Each number is 128 + 32 x the weight over its row's rms, rounded and kept within 0 to 255. Layers, rows and columns count from 0. Numbers have three digits each. The size before them is the row's rms in percent of the matrix's.

# layer 4 MLP up, 320x128, rms 0.195, rows 129-162, columns 64-127
123:156180161117172180116142150144172106108103113081204141098097082105173153196143077123101136127104106123027050139128171133168134161175178125155139116147139125114160140144154078136166183125142126
111:077099095119058111157102130105072091153105129126090162106116120147147136160114165183135170183094082113120165155117083159087104149095099159102117108065136059128090131152160138168102092162163157
078:146147055109130136135123092147103119160128063144199135137149169164078095132125103133132161027146121079170111110100106159122081139163077179059096148154102140139134124125100115133119162088180150
093:148152161159065172101157136137122139090089094086159147114134188130151153125122135150104139097146108085101080133120144166149152120097149085139165214175069196128161152120080121133113123128214098
099:083098146128106146152110150122163145166135146155026145120160112155162089156164115074107156173127132141117090148161126102101161101150128208163115149159147103088180144124115160102052115111119089
131:152125110132150183109037143146094140092100111103161147132091081120124162151141110117147129140176161118154093117072130154122142139095097133108122166203050145130169140145143137142199119096169147
117:144109162125187092189084143146130139148141104090088159154165097110087169086113123122121066127113163154096156206116104135137121110155160088171133143131131204157209138119136094105095143179153061
040:083159138177167125154107135144149120121072220093060146117146100121157105079115087106145132208140126118085133067117114118182150130190074171141151160139125131149070127089153088140137128091121189
121:148188158142133133112199123173096130134143157106109144099140061082174159087074088133112111158140135125115076086133169125127141132174143128148067144118115098154126042087100130158185121143110108
115:134132138108081167152163156143082076143146112104144108169074192153156149170167165096121162143114122125136135123180087094067112150175156117163099130113080113126105150125040140044098126125140128
131:137192141177052125151079182133127144146156032141141113122129134162141094129094188142096123140217167080117131125087108113104120136134114101127117159146106143151093140102111153083139128118154137
078:187095123147095090151154119115183104098120092113113116151066127050132198148097139068135146129201082088108148124138105153128104124141092157100122114164142110141109170164128170168107122151187112
097:133100185159146099125090142120108080079158108183089165162121162080108161126132137096188110137084169086126084158124112092101133116146137111119093153143154142165126161108138108115129091107144136
131:175128097161121182112167088087131096125135103164171157127115064174124100084143185145124100120168112173108089120133120143112140163141086124166149194168153130072154132133043162097107121140111139
130:099160073125124131132119183068132093152123152110062144155110128067145184107112123148066119180167075145088114155178122135126135127145131084225108198119112116116144093202135088130150109092105102
109:075108141155096113193150160123108132074071136192176131135180085148163153117140155092087099124089115119107153084100153198104130133116131106179077127115167121101088144118122179164084108136070087
118:072141113158097196147110138155134121167145017117157068164109148100126118162113158128104130177147104095124108150137156134117143136100102102204169152116114117090070194101072167113115059134105148
094:113179125127149115113183100101081098125093123123079077111118114131118140162171113140143139137140179087204135098134090090132171154208098197154155127146098157136146170062100095119070088111161164
096:111104144148137137114130143073122115113089130095134107123129181159121099122136121167138133085067152166084137123039155096119162135150157097054097139152179145136151157132130109129053149112190119
129:112065146150128090165127085068154129112107108111116164180151115152123106107094088167131165089149111153162136120094141170154148094103115147097142083130114136121132117064115143159097186111133142
087:119093117097186184078178129164106060179159169119060186166122101169099131129148128127169165104129149189120132137139100115145120109106132122158127234121115104140090158136179107120168091126087084
144:156134121140149080092163127124104143132140094083132128136161124194120161049104101094160103141169113146115194140140101156160083165090138148154112231131144081179159154141163168171145090181168166
080:128144154162123085113141006106182132204100157140139116140136150115154067092128073165127149128204149205118142106150113170142173151116132112145106105131164072140116103165160101164147151098040165
091:207137101192101215131150135109089170156118193164131070108156090178133091126137121112122130154120093131129106156098131134118151151124124125127093161150136146171138137092183118199134081136133154
071:103125128225147181167120160188137163164149133138093153107090177131197115157116159099162099144134163141130191137118150102155097078129104104148151110114153113098068120132142099101149077169184147
124:132134100094128106129103121138128155169193119200109174132204137097081136043155142087119136134193087125161097180112120087151174146143102141154142168170114105112120146128120178168162099136154113
090:127190191084179110101149157164096139136115164060064119101118131109125152128112144096108151118226146150160106175142169151150106088102121125168086073082088130147149129191163141169126021148121105
100:103067185142174169126057194180147137139147176114151132179103090110173149137156157152162148174039127159085164194136162106111112125145072133115115172075131118128094153163110101133105094128119100
106:139114131082166109112071171089126145077077141132059164123076115133094143071172166081186120121160155172155103082195135119176138163123092144154108167137133172081152108147173094134120116114160099
057:145141123089109177110171108143139111112124175182117115128101112125123148147138139120112170104082142109103116132091109148179157107118127145121150075194191134172119083105145125153080171169163130
107:124131135124157143065142103119110111133111053102141109123108152159147153084115085133126102225152065157089053128155113125079126158128183128162161200167123110119104127147113097111080106163129137
120:186160108103132133088091135108095098194124141171123127165096130131091121150140096105086098121132130115182169150071186152091107097110075149167106121195128104130102085106075152103091125122127136
092:091131138151081062148115122144096175089112125106076133140138104113127196116131137135091134200215106178130166125192095098097084141154157119147091180103183159159110153127118119149129118151150151
112:164155140091169105061095095140150128087147083152201126140150133117094133154149117121132126096111152182160128158099173118161092185153087108120189121169064124121131076127139157104072185117151112
# layer 4 MLP down (transposed), 320x128, rms 0.108, rows 129-161, columns 64-127
100:111116070087119123159149092108128046171182110168067084097119161180141132108118156105143119167172135090173164135128084197106123113116099132105127127119144146158140124102093163131098139140119052
108:139187185175150172104086173124139149054106151153163117135162092090130143115125089073145115090102110127085124122122112187160200136143152096164134140132109174049135111163141154102156153148108110
091:119073137137126103054149111078137097073082144142110160102139125066088127158196141093152121143101144138131079125186124076153137178085202146095144096103097147128154129146092116131161082141078078
111:165114107161148046207185158104130138133146155116116124117149087155099128125147142120126101149117133114125078142113119149163108122136162134131112104059214078131145131178202099095154138159121058
111:170083126125128148164175149140150173198159160147131131142063171140112125148094202082137122137107138113074183152148089097159138174115128158118106125124163178166102128150143106113166113183162118
118:131126153122143087138117075069104056143096151120118129138123154087126140126140097150159125089111117161112128111145128087105117185099175131111109079097126110127116204136118106171045084132113141
118:116140121172103143113075135037063116185131147160146106137141077189175151171092153128067118098166151094096121131174126122148106137069117172132144124142095106153139107109094117102135181123094140
037:107130122072092076079126141099185099123169161145124155074138129039156172091147087125181096067148110115160152102139143167156085129151159017080117122115191139145115193087125108101048132113147139
102:112087126112143122124118133090172146130128114161234135162108166141121100111202155131140105115150102148145190103101140106151110067107057097097150118114125131154132163168141135161173135092160069
110:180146179154132049115056119123098148153056118154106155066151128115105123071083045171122108101103138125097121162080145162112113105079109101120146129140181105089124080132129118114150110173152137
114:126109081090118152104159068127116140134120146136116105164137098075069104151163141135106116103086077154127125138194149181143099189135128162126119146148185169149119126159110164145121101114074114
090:045094115123151179084106081111147131115126155083137138113133110117123123119134171139120152109118082186169055140119146121061150141142146158134160125134100160058135059134156138103103106150124205
106:139116097146120166128182085124123126136088111102115152123144120100091100165119113131140158132116070158097114129121186125154121115115105130138173069142128211136086095120192164116117129139105130
113:105156149110108123105110136188147131135106185050081130118105176129124108169141103121128133120121148078103165112140134116149141126131154159129066089120086141171101151089204071118126121112139181
104:145099140149107162105172090144138177135125139148112080137152084081102105154165159073189149111093112152150125136102106120074109165140097125079164021135094172111080178120160159123150120117081154
112:104046101126172163058081109148122133146083130090115093118113180128117125101102162112087164110139118096110102174164105086124128186116105090118155082150140156197111174116150094183137119116125183
104:154121164140160069090112161097080127075093179120108152075115095191162161093092118124154086042113169134153161092134089121093132107128126123087108110102149110119158060153194147102143204151153130
101:177147109133090109094083104123124124064079131125101108140116170150125106150162130106108087098094097163116128125112134102134139156152106136141143134170167135140097153088136062133168128174094063
101:110115153092127121115103191181116137117147124125192145141132078130125166129112147126121134135168116100197139114139114136130120140085076136211216135106108131087147131142123147112164129133078112
100:149192135132142164110100087179164105119177177107175079105110152135150180120166174114098117169134123080106128140165096098117077139162130124079093147153128085147117147140180105119129087139168104
105:134131110074140141126096052116126109102077112174212159099164092073201111121148094106137096111109108098118123108107129136122112125109163130124099095168183125117163184098087148088124162148140198
108:084104126140134168150091131164181076105084145126111108204134109108134109174120066161140125153102137157148121098149165133153185082146115136071179098136149173135104158164155099085148149109120068
084:132113139094126157081117176117131107071135064087160132121122146161187170146191152093108104150097112103089145162139142107145077118158126127175135154167127103143095101126115073088087129153159129
098:098113127136134158141122090165144067120138105184069136163098153136174115199117131090174174134129089152109087110147148077172046125137055139096171147147161142034132152176126149109091185175131136
079:133108179143124149181138097097143105104139144088131162156157101103084149101119145136071135049059096159146125121081147132071119121133131147162147154200085092115102139201111126106068094114170104
108:151129191157121165129148163074118092097122106117150102145098158202135092193127108170075158168069179144126171140136126149120126139104083137082145180098133169123153120124155142101122118138108120
090:149025106110123175095092083103126138138105152162102156113137117136160125149155147180116122122085104118082159115111132119109136124141160145145150173134160074122123141087126149121090172111095182
106:134135140094171116169210110106080167223085140119171191117133115168098124096146153154143116086150064096137108061060133122094112131113164159096125095182114160054144173137110124131116158120126117
102:111203129132162174132102210147110182171114102154153099099182149063163098125142112135121139160092186116096120122129121147103125063132171104083180141125085110148129124114110121159090127186078156
067:151139092134153175113140166143183140124131095133108154131150109116077179126154114119147122077157180119055185148191159091156144142123126118124168156113057120149144161111101095101141059150135131
117:152131141183116109163121138133178135091172219154134155156153163134081155175104133119125145062155162101137186087119173129168132113119079170138056086116110159166063167137137121107130171111070141
102:056110244145150114119138179190146121116119142107143131089122149221077145123110087169206129108098133139089113140101121092128169137117165144107125118156117128126133144127143089135130145074122131
105:116104094120142175118195106164123135135121130159131133113132081124133099109075081067155142074101099122139132143112075106104165112044147146094131099164061174142089121102140175055116121168124091
# layer 4 MLP gate, 320x128, rms 0.205, rows 130-162, columns 64-127
104:131147122085175145156105139166104139127102087135144108127113074077059127115111098137084129137147110134099089092093136134128116105152136112173118148148106150188109177143115113102095211077044107
089:089016148125129098136109152118105092101138124093097129167185130112181145121166167138130118166107152197103154153144117105159159119109138121153175072164175132081155176121120145110139127148054120
107:090117150063077154103084137113099124128125060125140120126174179139148144116133073123171162112150139128145073134137121162117157166134161142140145189107105149093096136125055136161108161104163124
099:150183126159119104094179129143105075171178147122159063135146138201115102136134056135098097107098168168152097174124102128065163127100137143141098144142098134131113163093131187129185082174169114
114:092120146133140069131162181065138134157152138115119071105153130176182108149114087129089141124085124188119193157144150121147106112162123142135146064054176072092101135137088126143085141189107119
117:089136108105125177105133117135064120166134077155168100095120104132126128059168159150161202080101114079119135121113187151068160130086150104128084121132157047128101106138110127174106159141132098
036:155090100146123061077149126124155131191148067136178129097117122136139145049135121163162127122114134090167121133112114087083188149157151091112128097143115142089118162144120128037147123136117080
107:086170127118116090157122122106131086081170153073115121120110130102086109133148125140128135130134102162129089130133099145160149147113140143126114101171160167051172127103087207140106131109093113
112:099141110200114132125164122186127172145084130118089066170114096209160129126088143095095134122127128074159131150102109074142104111115099145108093110080056153119169157159090102113167129130114168
130:099144132084162128121175129133139072073115159002100126149096097104112170113146125148147113100076104101194073128109171137135178163161140119151141098144135062165100146146174159142151186137089175
082:121107158090090089149086115125135133148201104102119135107118123105147118140129084081118132118107123052109070137145113171115123099161106216147117086152104118082093163134113192124114175135144103
107:097122160092176129124120169167105110102117116095129149116032129087145185087115083110138135098116120080147112166179105138159134130156128129153082115143148106134134155115094128130117182131189114
096:063111117110148120169184181111149105164197150103128109121169137189150071131158112177140192125142185202164128139148141170115130133153176142157157136105132141062118079158097146121099162136112110
122:179091071042112089093097100118167124123128119139112161085117179139136124129089045092132170118173183121148162125133065117158155117141157156112126138071190124161155120166112200121097118122144092
105:150154162148159140074120115171189143126138141104101115126051148089167126159113097145117158098133122066148113186192107084139124112149089093168132115145133167149120126130124060125150076093111154
118:152149193129127128124126167076032103110178101148048149088172158176147146080067152134152091093110169146134122126134087129072118140099089071152128157119172120118117068135179142122138140110144147
102:094121134175161180097125150161111162123159137160131100116098157183160108123097128191105143118109133093085117103180137085111136134124109101154164140144157143104086184125082139100123125085114177
094:131183148104152143113140126181190163108132101118177160112173064054143153104149137149122098097167116141164073137162135142113116179126176120244176152140057148115119122136137156129200125176129114
101:144095136109067142120066157112154137134148126209076123159155210105117109142127213142122132174152111139116139178165137126113138163161126129131143141129177100046085185212161140111117155085100117
110:104121148162126102187091088110155136034081122136166069121141124134155124107130095071097104115117138121111119138082121179105145154140131126099144059116123167117128120091069120136141178128150169
142:155180126146101150090163139092158163114074125238147104127135149129076198046125204083134141138139141081129126143066082086106112168131102103096074116132139084157126081184090134112062133147120109
083:135081111137148120150162073195121102137055197148107165122084088134187103114128152108173115123080187152119126139133108211103150116139106139044118155101117131108150144109109121106161111100112109
091:175169130165097114157095112089110162127135090099117074130166151163137132132132085164163183108112154081128111118125174124119202095151156105065100141148133144182172127066155092148079128088161147
074:104125171077126096098093136153134101204118104171119107109112206159186127113137091127119169203111113155130106093182159120103110096115090117112102136111145130089103111086180125147153141201131113
105:158111122112200124116119154062073127150168090122163117071142127119142136146115087106113153162087110171107191111101116110111085144138126146072187139085122155086127161079116121144163131216117115
082:114103138058098119154147141203062121156147199135078149164138102119151094093086120125098127096128130100119101078150109143164130143149146098087144139096190118166148165135075102145117102135146127
106:096074121157169163156144149141142191113169101076090136177131142088118158168135086159168111077121186145136101114115199080101166163125129150120141093073145157134127145142140108154112118119109139
100:147068144113079154118163092125145155104179102090184127139101156095130147151104105153082133174193124086146141117084100103143099156147111135138153147180162150146141214101106092094166159048163091
060:107139128118154120145060132118090139136142099062128171164118145153144116129156131100126063095161142131119116141184129122079081141183115135117117129064061101134118203138116076095184066125144123
106:141147119141094128155119147139124083042141164103163136146216080090108144220079142113069154090096151072175217146091153152118122087133156176114137035131141103165087150146138150091145114126062125
125:120151153217117154126099120129139118132192140116117127127149181115139104134155085132081137135138148156131099122092182178127100143126102111108140174174115199126130151159156154168142129143102182
093:082121116133074106086100192105097151104150192113133127127109125122137138087121142148128156171208109102088113177170071155176085158129098135138121145152144116120159116137068119182058132143061125
113:072135085115153083104164086152138163121118097133195089100118077095158106081096099141155110155164105123094120058138117061145126193205133153062137096140173145123110101120143097173141131103167092